python train.py --head_dim=32 --positions="rope" --bias="none" --beta1=0.95 --beta2=0.95
Each number is 128 + 24 x the weight over the matrix's rms, rounded and kept within 0 to 255. Layers, rows and columns count from 0.

# layer 2 MLP gate, 256x96, rms 0.122, rows 175-220, columns 0-47
[[156 155 101 115 146 120 138 138 140 132 142 143 121 161 142  96 124 158 107 143 126  83  98 107 113 148 156 134 125 171 125 138 110  91 151 124 104 136 145 180 139 120 126 157 124  80 102 121]
 [134 172 133 137 135 131 146 170 118  98 142 104 185 118 154  52 114  99  74 166 164 109 157 130 141 125 117 150 109 125 115 126 114 103 130 130 142 130 148 143 140 116 124  74 134 183 145 100]
 [132 163 128  70 152 113 165 137 138 134 143 138 142 134 118  89 118 126 108 151 141 167 139 159 110 133 121  98 125  94 117 183 117 115 155 108 150 143 117 116 153 159 142 113 114 143 143 114]
 [154 136 136 108  94 103 113 121 106 119 134  93 124 168  87 133 145 168  93  91 150 103 125 136 130 128 148 125 108 177 123 139 125 117 128 121 140 115 160 140 147 137  80  69 175 115 117 122]
 [180 129  37 146 156 109 120 191 184 107 223 165 188 210 158  77 119 102  90  79  88 102 157 162 140 179  91 134 191 172  68 181  67  61 215  58 142 146 169  65 179  77 127 102 100 155 207  62]
 [133 115 150  92 146 104 150 110 150 123 141 139 134 126 127 154 124 118 138 127 152 154  99 111  85 163 143 120 134 151 136  99  84 140 130  78 166  97 119 132  90 134 109 120  93 114 148  96]
 [109 112 118 139 130 131 128 132  95 132  82 103  93 143 111 144 109  98 138 161 109  94 156 140 101 151 119 125 139  95 107 154 120 121 140 138 108 109 117 134 118 111  87 194 158 150 163 133]
 [111 143 133 159 140 162 132 153 124 125 134 114 135 114 114 123 162 117 106 174 144  78 106 104 114 126 148  82 121 108 125 130 113 123 127 127 104 141 119 162 112  64 124 136 103 177 127 119]
 [128 138 105 145 120 127 164 168 137  76 125 113 162 122 161 146 157 110 120 159 149 130 109 181 153 138  76 135 102 132 139 109 123 139 129  95 169 148 140 118 124  58 108 113 126 181 138 125]
 [131 132  92 119 175 108 162 128 152 164 131  99 127 145 136 130 124 124  93 128 125 153 127 104 118 129 161 141 137 133 109 165 103 150 129 147 156 108 130 140 146 142 130 104 131 128 148 107]
 [128 146 129 137 113  88 129 122 123 119 140 139 118  99 136  93 142 107  92 131 133 102 114 135 182 119 138  93 108 125 135 118  99 108 146 112 133 137 179 154  97 117 114 134 160 137 149 121]
 [113 151 152 135 135 127 129 124  94 121 130 123 136 142 117  98 133 133 139 111 138 103 100 105 118 147 140 148 154 141 115 108 120 105 101 112 122 132 147 124 103 119 131 140 124 118 122 131]
 [139 116 127 120 143 140 120 125 122 113 121 129 131 114 143 138 125 111 129 122 114 122 124 125 129 130 120 123 126 137 143 131 122 128 128 131 128 115 123 130 123 127 150 114 135 139 143 117]
 [131 140 136 151 101 139 130 158  88 103 129 110 153 145 194  89 113 122  79  93 111  92 143 127 147 110 104 130 114 123 126 144  75  99 133 153  79 135 146 115 139 156  86  76  96 147 178 135]
 [179 133 122 181 162 134 129 134 141 107 170 200 132 178 151 115 134  94  46 124  66 144 144 168 184 156 122 125 130 130  54 179 140 131 145  89 155 113 101  57 142 103 174  83 124 123 142  92]
 [113 103 122 109 109 111 121 110 113 164 167 109 162 117 113 118 128 107  91  84 116  63 180 157 116 122 134 106 171 105 119 126 127 135 105  88 115 153 159 128 133 130 156 133 123 110 146 131]
 [137 149 130 150 100 109 152 164 154 125 126  99 151 113 132 135 115 141 124 134 120 134 165 115 140 146 115 171 112 108 124 111  92 104 109  88 177 136 131 124 145  87 119 116 142 164 142  94]
 [125 181 128 101 108 120 136 147  71  74 127 162 128 143 102 141 108 110 100 109  94 117 159 117 128 200  92  77  88 164 111 112  85 125 139 110 134 141 116 145 101 164 182 100 124 139 121 120]
 [166 145  55 160  92 165  93 176  90 160 162  84 147 139 195 166  87 136 111  83 107  74 139 113 192 209 142 170 138 117  86 141 158  99 221 132  72 207 176 140 150 159 145  79 138 115 141  35]
 [142 108  95 121 152 143 146 124 147 120 140 120 123 119 136 143 132 118 116 131  81 120 125 136 129  92 153 148 144 113 107 201 120 122 141 129 174 138 112 121 142 158 101 124 154 193 138 130]
 [138 151 114 129 139 106 123 175 159 137 177 128 159 143 161 106 158 108  83  82  90 112 143 151 113 117 107  87 138 105  91 126 154 124 113 113 198 116 133 105 140 100 110 160 158 111 147  78]
 [116 135 105 112 125  88 102 159 112 108 154 128 106 121  80 127  89 151 127 167 120 145 154 124 103 118 151  81 151 146  56 131 119 118 164 106  95 183  94 164 110 131 134 155 158 156  86 160]
 [188 171 109 130 173 142 135 138 150 107 122 133  83 136 151 112  84 111 141 170 137 186 133 161 111 155  98 122 146 137 142 141 136 101 177 100 145 145 120 137 134 102 140 108 163 126 137 120]
 [136 105 123 133 142 148 140 135 134 148 123 129 117 125 134 132 145 140 128 118 129 136 126 137 150  99 110 136 120 120 144 127 108 138 139 133 137  90 117 114 126 113 116 128 141 140 125  98]
 [139 150 120 123 158 128 103 124 150 162 168  84 138 105 135 108 163 111 175  88  98 165 124 157 132 119  98 105 180 107 160 164 136 143 136  84 119 128 151 102 136 110 118 175 137 132 104 104]
 [128 163 123 147 124 100 178 153 129 125 146 111 148 119 113 133 129 128 126 110 121 108 175 154 126 173 115 100 158 122  93  99 100  96 131 101 130 130 183 150 181 105 127 151 162 167 119 134]
 [164 188 147 131 123 109 129 134 143 125 152 131 122 171 150 130 127 115 114 151  88 120 147 152 172  99 165 169 166 111 141 172 120  98 163 134 156 150  81 123 179 118 137 164 126 137 113 120]
 [139 147 121 141 113 121  94 142 110 116 139 126 149 128 131 128 111 146 158  79 133 137 158 149 163 125 123 139 145 146 124 113 121 114 120  90 117 155 195 127 129 126 120  98 156 133 205  94]
 [199 125  52 161 151 105 140 198 163 113 220 166 199 214 156  81 116  92  84  93  92  99 173 171 131 183  93 138 184 161  79 192  72  76 224  74 129 135 165  76 185  98 142 113 101 147 177  78]
 [ 98 173 135 130 158 113 157 150 125 115 141 150 132 139  99 154 129 114  84 121 184 150 142 123 106 135 114 125 160 124 111 121 106 116 138  65 133 101 106 142 120 152 147  98 116 146 114 124]
 [113 122 132 108 127 148 139  99 149 122 155 144 127 106 126 127 107  89 124 123  81 141 115  93  82 110 144 124 122  78 106 143 101 152 121 110 146 137 170 152 125 145 144 124 130 159 132 146]
 [165 176 112 170 136 135 114 158 173 155 138 142 126 137 154 119  70 128 136 106 156 127  82 153 130 138 142 129 135 172 117 135 108  85 102  97 140 172 121 105 127 115 144 132 122 121 113 125]
 [132  94 130 129 177 120 141 130 125 108 123 111 111 128 118 102 138 133 124  95 139 128 100 138 114 134 127 120 165 100 151 145  98 131 120 162 160 109 139  90 168 145 111 132 130 142  93 125]
 [188 168 112 109 115  85 170 172 156 129 144 175 112 120 117  60  61 118 115 151 146 127 135 122 153 106 150 147 153 108 122 151 111  82 127 130 150 125 129 146 116 122 131 133 144 110 127 107]
 [153 172 119 128 101 114 162 143 139 119 129 166 132 147 117 126 148 129 117 145 137 169 121 118 155 103 145 177  97 149  92  78 108 124 120 130 130 146 198 170 133  70 161 137 113 116 128  95]
 [127 134  81 136 185  98 139 143 162 131 148 114 106 132 128 113 133 140 114 138 135 124 136 135 119 123 129 144 132 121 123 146 128 104 159 136 167 142  82  98 132 137 145 116 101 135 142  79]
 [116 170 136 144 132 108 124 150 102 120 111 156 134 138 102  97 109 111 138 139 160 131 146 142 139 116 127 139 111 119  88 135 116 143 169 139 105 152 134 141 131 121 133 106  67 127 138 128]
 [145 170  77 114 192 137 147 199 149 134 140  82 131 156 140  94 108  99 128 125 123 144 154 125  97 135  74  90 165 138 133 155 148 100 146 167 162 170 105 154 132 140 107 162 131 140 119 128]
 [132 210 187 178 130 123 192  97 156 118 144 131 167 135 108 133 127 153 123 152  83 115 124 149 196 148 137 146 114 135  84 110 137  92 127 115 134 115 126 153 116  87 126 162 145 167 159 110]
 [126 204  95 118 115 115 158 115 148 147 151 143  87 125 113 119 105 121 142 146 122 137 133 172 133 156 159 153 108 106 118 148 121 112 131 118 150 144 122 128 124 135 150 154 171 133 110 111]
 [141 171 122 140 143 165 159 145 127 110 167 100 139 127 138  75  92  88  93 165 143 150 131 126 119 105  96 106 140 130 112 152 135 108 150 137 110 119 108 154 132 147 109 132 121 139 109 108]
 [110  92 142 146 104  83 152 106 136 154 117 108 129 115 121 133 131  80 162 127 144 130  88 143 152 157 105 137 127 116 118 118  95 148 130  96  97 106 149 108 132  96 178 163 115  93 128 129]
 [112 124 108 125 156 123 156 145 171 112 130 116 115 145  82 123 120 121 119 150 127 145 149 116 122 134 129 113 130 121 113 147 111 120 152 144 145 116 129 160 124 139 125 133 103 151 126 133]
 [120 143 126 140  81 108  88 156 201 157 176 142 158 144 165 137 115 141 147 160 120 143  96 125 177 131 103 167 159 162 132 138  82 113 169 141  81 127 134 127 117  98 128 150  82 119 136 151]
 [173 155 113 122 190 156 150 123 129 145 166 139 152 124 115 129 124 136 115 134 101 133  76 143  91 121 157  96 122 143 110 163 109 147 160 150 127 167 157 109 136 108 132 124 141 128 118 152]
 [114  75  98 123 151 135 124 154 132 129 138 144 110 142 150 145 186 160  83 156 140 110 129 133 140 108 101 152 134  96 118 145 129 161 150 152 170 145  95 108 108 133 113 115 150 129 144 140]]
# layer 2 MLP up, 256x96, rms 0.118, rows 175-220, columns 0-47
[[142 133 128 147  92 132 106 118 128 156 162 121 124  75 151 157  94  90 133 146 134 142 145 155 175 125 135 138 131 112 100  79  87 117 100 102 109 125 135 131 167 125 157  95 123 115 118 137]
 [139 151 106 173 137  96 110 142 161  79 139 115 142 102 159 105 134 152 111 205 151 103 163 152 149 152 113 121 140 112 118 150 134 127 131 166 112 106 136 154 132 157 108 128 108 152 130 132]
 [131 151 110 130 163 126 154 106 140 149 138 131 113 140 120 129 160 128 130 106 108  95 104 152 128 135 130 105 111 101 107 129 123 124 145 113  63 174 123 130 112 134 185 116 173  96 152 157]
 [115 129 129 129 112 112  89 124 125 140 103 125 127 163 104 129 138 149 123 122 100 112 120 113 145 112 157 119 157 168 123 125 144 144 107 128  99 130 134 119 128 122 111 148  93  96 131 163]
 [189 173  69 157 147  80 197 190 146 108 216 139 207 193 181  83  78 110  47 126  94  93 183 239 121 174 107 158 138 146  70 157  73 121 253  57 167 157 139 109 178  82 135 128 112 193 188  86]
 [132 121 112 130 106 197 111 150  85 133  74 131  85 133  82 121 152 144 133 127 176 145 143 123 105 125 121 125 104 159 161 168 156 163 142 162  90 181  90  96 124 152 109 109 114 148 135 128]
 [147 139  91 111 143  97 149 113 148 161 151 128 120 125 113 110  88 129 133 149 116 120 139 114 123 112 132 103 141 134 114 151 117  90 176 122 120 111  85 123 121 160 129 153 100 149 110 122]
 [136 131  97 157 164 122 149 136 156 111 129 110 109 149 117 133  93 130 139  88 108 156 151 151 135 154 112 148 158 111 123 162 167 134 125 135 108 123 105 159 165 154 153 143 112 143 127 108]
 [140 105 140  92 143 229 114 101 173 143  86 124 112 129 195 143 122 131  99 127 145 116 107 152 174  98 153 134  80 113 169 167 118 119 127 144  74 101 121 127 138 134  87  40 156 128 164  98]
 [155 162 131 127 123 160 101 117 109 119 126 152 129 130 142 136 133 159 158 118 116 130 144 151 141 143 125  91 102 118 122  95 115 120 134 109 116 119 110 123 116 142 130 117 135 125 113 121]
 [128 109 119 122 121  87 119 124 120 162 160 135 150  88 130 134 150 143 138 151  97 123 115 137 146 157 132 114 126 125 117  93 120  93 120 107  89 126 162 161  67 135  99 145 167 111 147 143]
 [133 102 136 133 111  97 112 127 170 112 118  96 133 122 155 151  99 113 133 138 132 151 135 142 141 112 135 160 141 128 113 156 145 148 141 152 137 112 124 146 108 130 129 138 132 151 152 113]
 [123 108 127 137 139 117 123 147 137 144 130 119 126 124 131 130 121 124 119 119 147 125 124 108 124 124 142 138 136 126 126 127 130 125 128 129 116 126 128 136 141 122 133 110 125 129 135 105]
 [149 148 156 160 125 143 110 163 112 199 148 165 130 139 106 116 153 125 117 138 137  93 115 135 110 143 130 157 117 137 120 133 109  77 153 116 116 155 123  88 147 109 159 125 110 107 118 115]
 [139 103 122 106 140 120 109 153 136 131 173 101 167 116 123 126 136 148 140 112 130 148 148  85 108 134 141 115 179 102 130 150  99  41 120 141 108 140 110 151 118 126 137 128 192 131 130 141]
 [113 132 159 119 132 112  93 117 132 113 111 111 112 131 160 124 142 109 158  95  93 113 134 143 116 117 142 105 136 139 127 102 164 151  83 118 134 150 111 158 152 114 133 122 135 127 158 135]
 [ 90 149 160 101 112 115 125 137 139  65 134 147 138 112 158 109 117 122 139 150 119 135 141 113 109 114 140 151  96 116 138 108 140 124 118 139 145 143  91 135 110 117 172 104 177 134 139 127]
 [124 134 118 136 119 115 117 115 152 131 116 149 112 119 107 127  94  82 139 140 106 142 143 101 131  99 137 104 178 114 136 145 126 124 153 122 134 120  80 141 130 143 121 113 124 111 146 142]
 [116 142 141 148 117 164 119 105 118 132  93 122 110 115 164 107  74 104 145 136 118 150 127 141 159 107 128 158 120 147 147  71 133 169 104  99 132 153 140 136 111 114 118 131 107 107 144 153]
 [142 164 125 132 117  97 130 114  99 105 117  99 123 126 102 121 151 175 115 103 133 158 122 131 105 155 129  90 141 180 119 134 121 121 122  96 124 135 137 111 131 154 100 130 120 115 121  97]
 [ 92 169 131 167 118 169 132 134 133 148 141 144 140 128 158  98 113 110 135 117 132 115 125 122 160  81 115 116 187 114 150 144 164 131 121 118 133 140 158 112 126  73 124 143  89 118 130 144]
 [118 108 139 106 125 137 104 119  92 126 127 131  97 150 122 135  81 153 153 144 118  79 150 111  97 104 152 100 143 167 118 186 120 150 157 141  80 174 111 143 124 121 130 124 160 106 108 129]
 [111 145 131 139 126 162 155 137  89 159 137 158 149 160 115 111 165 184 128 169 154 119 113 107 153 142 154 119 118 139 133 130 159  82 162 120 120 148 120 102  92 122 146  86  89 105 107 119]
 [124 130 153 175 128 145 144 144 126 122  92 150 138 119 134 119 112 138 127 126 121 110 110 116 141 109 127 124 111 144 120 120 128 130 126 148 137 110 143 130 130 131 111  97 120 116 140 138]
 [162 109 108 146 154 101 146 148 119 127 123 146 102 159 101 148  97 108 101 156 142 106 139 129 152 169 164 142 139 142  86 134 143 106 119 139 112 126 125 165 117 133 144  99 174 129 199 138]
 [160 118 150 114 149 153 140 129 142  95 115 120  89 111 218 150  71  98 111 127 115 137 134 111 118 105 188 143 111 126 128  98  86 104 108 116 116 128 116 134 135 144 120  75 128 116 142 119]
 [129 143 135  99 144 133  99  76 162  91 179 178 125 148 177 107 189 122 146 108 170  58  97 156 107  97 142 128 120  94 146 157 147 111 102 107 124 125  69 113 103 139 116 130 131 103 143 172]
 [148 133 139 180 144 149 139 211 135 134 138 122  89 144 122 120 127 104  87 135 138 122 135 117  86 117  94 148 100 158  97 191 100 128 151 129  96 137 133 133 133 114  91 119  88 111 110  86]
 [ 81  73 228 100  99 169  84  54  83 151  22 110  32  49  57 201 174 156 215 167 183 166  92  21 113  73 166  84  98  95 222 104 198 152   0 236  69  90  86 179  75 214 137 136 151  64  29 199]
 [106 173 131 131 119 124 130 121 134 115 133 163 130 146 123 109 120 128 152 105 123 141 152 149 115 158 150  82 142 150 140 121 109 115 120  94  84 164 130 118 108 142 138 138 135 149 112 151]
 [138 110  82 127 124  94 146 132 131 133 161 161 147 124 139 129 129 122 109 116 133 115 165 121 118 133 120 145 160 135 126 149 123  98 149 142 135 108  90 123 107 137 138 132 156 165 152 118]
 [106 119 138 139 136  92 128 159 118 117 140 108 134 126 114 109 158  90 135 125 108 139 152 114 151 108 110 140 147  77 150 124 146 154 137 124 134 125 164 151 161 118 128 147 137 111 108 153]
 [118 173 116 125  64 140 123 133 121 153 142 127 140 124 128 137 101 124 125 157 126 144 153 107 151 133 139 120  95 145  86 105 173 107 137 102  99 142  90 186 113 121 131 114 121 117 162 121]
 [106 140 108 139 127 121  95 108 147 154 163 128 116 120 187 164 174 118 124 136  96 104 103 128 144 136 128 121 125 126 126 100 147 124  82  92 120 125 143 112  93 109 137  65  95 121 114 180]
 [114  80 133 150 132 121 165  94 113 189  96 162 128 149 125 148 110  99  89  99 159  93 107 141 117 115 144  97 157 136 151 129 107 137 148 151  94 129  94  89  92 101  81 143 101 100  84 164]
 [123  91 140 192 128 162 137 115 143  43 151 118 128 188  93 181 166 163 121 135 126 105 169 147 102 153 124 137  96 148 148 109 182 109 118 107 131 144 117  98 143 160 124 120 138  95 122 148]
 [114  99 122 119 126 133 140 131 150 136 145 127 132 125 156 146 142 147 127  99 126 117 111 127 127 169  99 114 127 134 158 151 160 108 122 131 137 144 137  91 127 139 131 152 163 154 153 131]
 [114 137 175 152 128 133 129 146 136  88 136 125 124 118 110 112 132 146 118 140 142 127  97 156 125 111  99 127 116 141 118 152 102 124 107 119 136  92 136 130 142  96  85 146 131 145 120  86]
 [132 104 116  82 124 132 106 133 134 121 158 105 153 132 153 120 117 112 148 138 150 172 152 135  93 146 154  70 175 101 160 104  90 111 125 121  86 162 129 163  95 131 101 113 157 106 141 180]
 [126 162 101 146 115 128 103 107 174 112 133 140 124 147 156  99 144 123 140 142 125 144  94 155 175 139 159 108 152 156 124 109 115 114 109 114  76 138 139 108  87 138 112 123 170  91 102 118]
 [140 115 118 103 111 103 121 114 102 212 102 156 108 112 127 136 126 164 126 109 106 104  94 137 166 134 155 153 116 162 111 104  95 119 115 121 139 129 163  83 171 123 120  99 105 125 129  91]
 [163 152 132 121 137 163 104 145 119 108 150 193 126 142 147 136 148 151 116 150  85 114 127 145 105 107 127 129 129 160 140 146 159 126 123 151 182 146 118 148 144 117 125 136 111 163 144 120]
 [135 110 148 113 131 144 121 142 142 119 146  94 103 126 127 157  90  97 120 125  89 122 120 129 144 131 138 111 123  91 145 124  97 102 113 119 102 136 124 113 149 122 147 100 141 147 106 118]
 [104 143 109  92 130 129 119 104 174 112  95 146 118 129 113 143 107 155 121 150 131 175  80 123  99 109 121 111 125 157 123 114 110 152 134 176 127 134  94 100  60 130 103 143 162 115  78 153]
 [156 142 143 132 176 164 159 129 117 175 136 165 151 133  83 150 148 137 129 124 130 111  78 124  78 119 125 148 102 125 106 151 117 125 127 146 143 129 154 115 103 116  79  92 151 171 133 137]
 [126 125 148 160 104 141 128 139 129 161  95 141 127 150 138 134 156 187 101 131 125 114 104 126 122 143  80 145  90 131  98  98 117 177 126 131 137  78 164 113 109 123 129 108 108 129 142  93]]
# layer 2 MLP down (transposed), 256x96, rms 0.114, rows 175-220, columns 0-47
[[139 146 132 149 166 150 155 111 122 123 140 146 117 128 158 116 120 142 151 139 115  88 111 102  92 130 149 134 154 155 157 138  82 105 123 123 116 144 148 168 108  89 122 135 141  82 134  95]
 [139  81 112 130 132 114 131 107 133 146 133 158  92 143  93 161 133 112 185  81  97 142 113 103 111 130 127 107 143 127 134 121 110 116 121 118 138 138  90 149 134 180 150 181 118 107 102 162]
 [126  83 139 135 100 119 113 141 101 140 143 126 154 123 113 151 115 102 129 146 149 185 152 137 127 145 112 159 117 151 160 152 154 141  99 130 148 113 103 129 123  96 104 159  95 146 104  97]
 [117  98 102 118 111 120 116  90 144 145 140 113  88 140  83 140 125 152 152 145 132  94 117 108 126  95 156 134 114 211 146 124 135 131 106 140 132 101 174 175 168 165  77 119 106 150 137 130]
 [ 97 116 176 116 115 131 106  76 111 128  23 120  71 110 138 143 138 133 153 133 141 137  99 126 104 132 136 116  72 142 143  68 149 212  46 147 126 123 112 150  72 157 129 131 139 112 112 166]
 [123 157 149 148 110 119 128  68 127 133 162 150 117  98 110 124 155 141 135 122 107  88 122 171 175 110 132 134 116  78 107 151 149 122 117  66 116 114 127 149 175 117 156 157 148 146 134 160]
 [127 168 129 114 133 109 140 119 161 149 178 160 138 136 133 104 150 137 105  98 135 174 145 121 160 110 138 111 126 141 158 117 119 173  88 111 176 147 171 123 142  98 152 102  97 129  72 121]
 [147 113 108 116 113  92 129 158 149 125 114 124  96 128 177 135 104 146 152  87 155 193 141 151 160 154 127 151 128 147 105 135 138 142 119 142 171 150 140 132 163 129 121 153 117  90 126 108]
 [161 120 156 130 129 196 123  89 169 147 110  96 104 136 175 147 105 114 101 110 139 146 143 155 110 102 141 132 100 147 158 113 116 117 153 195  98  92  79 108 164 137 162  94 118 138 117 116]
 [140 115 133 128 121 128 167 136 147 144 135 128 121 117 133 132 125 123 106 128 126 116 128 110 109 142 133 167 138 136 121 166 137 140 124 140 139 126 131 115 132 111 134 147 115 124 134 128]
 [120  90 122 119 128 125 119 120 118 145 157 130 127 132  92 129 107 146 162 137 122 150 144 115 120 164 139 160 128 126 109 115 122 123 115  92 108 115  87 130 102 149 135 151 109 114 109 145]
 [139 113 118 128 121  92 142 105 163 130 116 113 150 120 124 111 107 111 148 128 130 136 117 111 139 113 124 144 158 117 121 130 141 150 146 121 135 132 107 111  88 138 129 146 146 136 157 117]
 [131 126 121 143 132 132 137 135 123 128 122 122 121 130 142 141 116 123 127 125 126 138 133 120 120 142 128 121 125 126 118 132 129 125 120 138 142 140 126 138 130 126 134 123 134 122 110 119]
 [115 116 124 178 105 144 134 139 126 119 144 151 139 156 176  85 124 130  97 106 141 121 163 143 138 125 115 138  82 155 114 121 120 134 141 149 111 107 127  94 153 156 111 106 113 149 130 118]
 [103  54  79 127  97 121 120 142 124 122 191 117 123 124 150 140 100 152 123 108 103 217 187  84 179  91 110 124 189 114 110 158 144  91 147 155  85  90 117  82 143 150 157  83 154 145 147 114]
 [129 126 148  82 142 109 112 166 120 103 118 109 105  99  97 151 102 119 132 125 117 125 147  92 112 113 154 111 135  90 149 120 157 166 107 146  99 140 124 149 108 195 150  91 104 104 126 102]
 [ 88 162 143 105 125 125 137 133  98  91 155 113 144 107 150 116 100 153 114 162 124 140 137 127 109 136 115 153 110 150  97 131 132 133 144 162 144 125 107 137 137 152 165 114 151 173 132 178]
 [107 104 120 100 121  99 139 104 165 163 149 119 100  96 119 146 105 125 150 127 150 177 123 106 121  93 143 135 177 104 171 135 132 129 160 130 117  98 117 124 156 150 105 147  95 118 117 119]
 [138 143 160 130 152 113 185  94 158 138 147 166 125  99 173  68 105 138 159 179 153 157 132 146 116  92 133 153 115 148 160 113  91 155  89 102 143 155 153  92 105  82 113 122 112 125 153 136]
 [139 128 128 143 140 140 112 163 129 120 157 160 126 149 102 143 163  81 128 153 151 127 123 142 145 124 102 154 143 107  89  87 128 128 150 149 136 130 126 144 146  95 180 157 135 113 131 169]
 [ 96 193 153 146 139 128 144  81 158 167 171 171 150 128 134  76 114 133 163 117 159 129 145 120 161  43 113 116 152 129 164 131 107 121 109 130 119 120 177  82 169 105 115 147 117  84 127 119]
 [133 141 120 154 153 140 153 124 181 144 123 135 159 127 198 123 158 122 110  84 150 130 111 149 131 139 130 129 123  99 186  97 123 135  98 173 138  72 157  93 141 168 117 117  96 141 158 106]
 [ 85  96 123 111 107 132 131 140 119 138  93 132 157 125  86 122 111 118 113  80 122  90 134 125 146 117 106 131 105 125 125 115 127 145  87 193  99  90 115  72 152 198 114 163 141 170 139 171]
 [129 140 144 141 126 150 136 132 140 120  95 139 146 147 116 119 150 143 132 121 125 129 133 125 120 117 131 129 118 125 105 105 124 141 150 139 123 113 110 100 128 135 134  95 100 119 113 134]
 [140 106 103 134 117 127  98 117 113  88 143 131  99 160  73 124 137  95  99 138 128 125 155 162 150 117 135 164 174 113 141 142 140 125 120  91 141 129 131 144 133 117 174 135 115 126 137 110]
 [148 106 148 111 162 164 136 143 151 130 104 136  89 126 220 151 106  91 103 136 135 150 136 118 129  90 155 170 120 136 141 145 100 112 104 131 124 134  93 156 133 128 100  87 126 124 138 117]
 [135 143 161  98  80 122 105  91  66 131 144 133 132 109 145 125  94 106 122 133  91 159 158 154 175  85 135 142 167 146 173 122 109  85 118 188 147  71 159 118 180  98 150 132 127  92 129 148]
 [105 159 142 159 149 166 140 186 141 148 109 131  86 140 108 111 117  76  96 100 129 125 151 120 102 101 112 114  92 138 143 109  94 135 147 103  99 159 178 140 140 135 122 154 101 127 100  54]
 [178 126  36 148 142 116 152 171 145 131 247 144 183 171 129 113 114 113  89 109 110 112 163 160 149 147 115 148 182 126  97 205 101  17 227  93 122 141 135 108 186 101 127 117 110 163 150 101]
 [105 128 114 153 105 134 137 105 104 122 154 128 159 117  91 182 137 111  94 140 128 116 149 123 129  91 108 150 152 118 120 140 114 135 127  99 131  77 130 152 127 106 145 122  81 155 127 174]
 [150 144 105 125 145 103 145 151 128 117 113 119 123 137 169 108 115 159 130 136 170 135 151 148 171 147 105 116 153 169 150 105 118  78 123 142 117 109 120 105 118  63 113 116 124  87 136  97]
 [145 131 155 131 128 112 106 140 147 113 150 105 134 130 122 105 107 130 114 124 137 128  94 140 138 104 117 149 140 136 144 141  86 115 156  79 149 167 160 132 141 100 142 122 115 117 110 126]
 [117 130  92 124 131 141 107 131 109 116 110 146 126 154 161 153 130  86  93 102 121 125 151 133 135 113 122 131 127 120 122 129 149 137 128  93 134 129 117 152 112  77  99 134 140 129 138 125]
 [171 133 152 117 100  92 179 119  98 115 153 186 149 103 105  94  66 117 157 137 164 118 118 140 119  98 152 176 159 138 123 111 108  92 121 163 158 129 130 150 185 135 147 149 133  78 166 121]
 [138 115 112 142 118 131 190  74 123 196 111 149 160 166  96 143 115 125  79 138 140  90 151 166 136  91 147  89 147 160 145 147 124 142 167 137 118 127 108 119 103 107  54 115 114 135  85 148]
 [124 160 123  71 107 107 141 132 115 159 103 162 128  67 137  59 105  76 118 109 109 161 114 134 159  85 149 148 143 121 121 146 101 141 139 156  83  99 123 137 129  97 147 152  91 179 163 147]
 [ 86  98 109 120 101 122 127 137 138  91 136 130 116 152 139 114 107 155 112 114 105 120 137 147 123 164 120 117 134 162 117 131 133 141 133 114 128 117 115 105 147  85 102 141 108 149 144 110]
 [158 160  75 145 131 127 123 170 111 143 140  99  78 141 142 130  78 114 132 130 121 166 152 101 128 156 149 129 129 107 132 101 145 107 132 132 147 165 152 161 111 136 145 153 123  84 133 152]
 [140  23 161 121 118  71 139 103 136 133 154 130 151 120 109 108 142 133 113 155 153 173 184 117 105 126 119 123 129 155 136 107 129 122 145 129 112 137 109 142 164 154 126 104 146 166 125 195]
 [154  87 155 127 134 161 152 146  91 152 130 145 176  96  89 149 130 139 148 103 118 106 149 104  96 110 126 150 132 105 116 109 106 156 160 113 128 132 131 144 138 173 148 123  85 177 144 157]
 [118 187 150 152 131 165 132 162 133 127 151 124 164 134 121 137 150 118 126 137 153 100 150 122 120 127 123 117 129 106 130 126 124 134 102 136 126 122 119 143  78  94 123 118 139 100 132 126]
 [184 168 145 100 149 130 124 132 135 134 170 177 124 134 130 143 152 159 120 159 118 108 117 143 127 111 127  88 133 124 155 161 129 132 117 131 156 122 135 168 129  89 103 119 107 126 161 112]
 [142 142 106 141 137 141 123 130 125 143 129 131 130 114 172 129 137 175 127 159 143 124 146  91 123 112 142 157 125 163 140 135 143 147 132 142 122 120 120 152 143 116 119 130 106 102 146 117]
 [122 118 137 119 158 121 113 132  85 117  56  96  83  92 123 137 158 131 111 156 133 129 139  95 124 145 118 124 136 123 119 129 169 109 112 109 155 109 116 110  91  92 113 101 109 111  66 155]
 [ 96 121 106 117 125 111 106 152 149 151 106 113 107 112 162 133 147 114 111 121 133 120 157  93 170 130 123 134 170 111 156  86 130 112 116 116  82 121  88 114 144 172 159 157 108 137 134  99]
 [128 133 112 104 148 105 109 136 143 168 122 137 130  95 117 173 163 157 116 127 101  94 113  93  75 135 103  90 164 111 136 154 136 161 138 155 147 112 148  81  84  98 128 142 112 103 147 140]]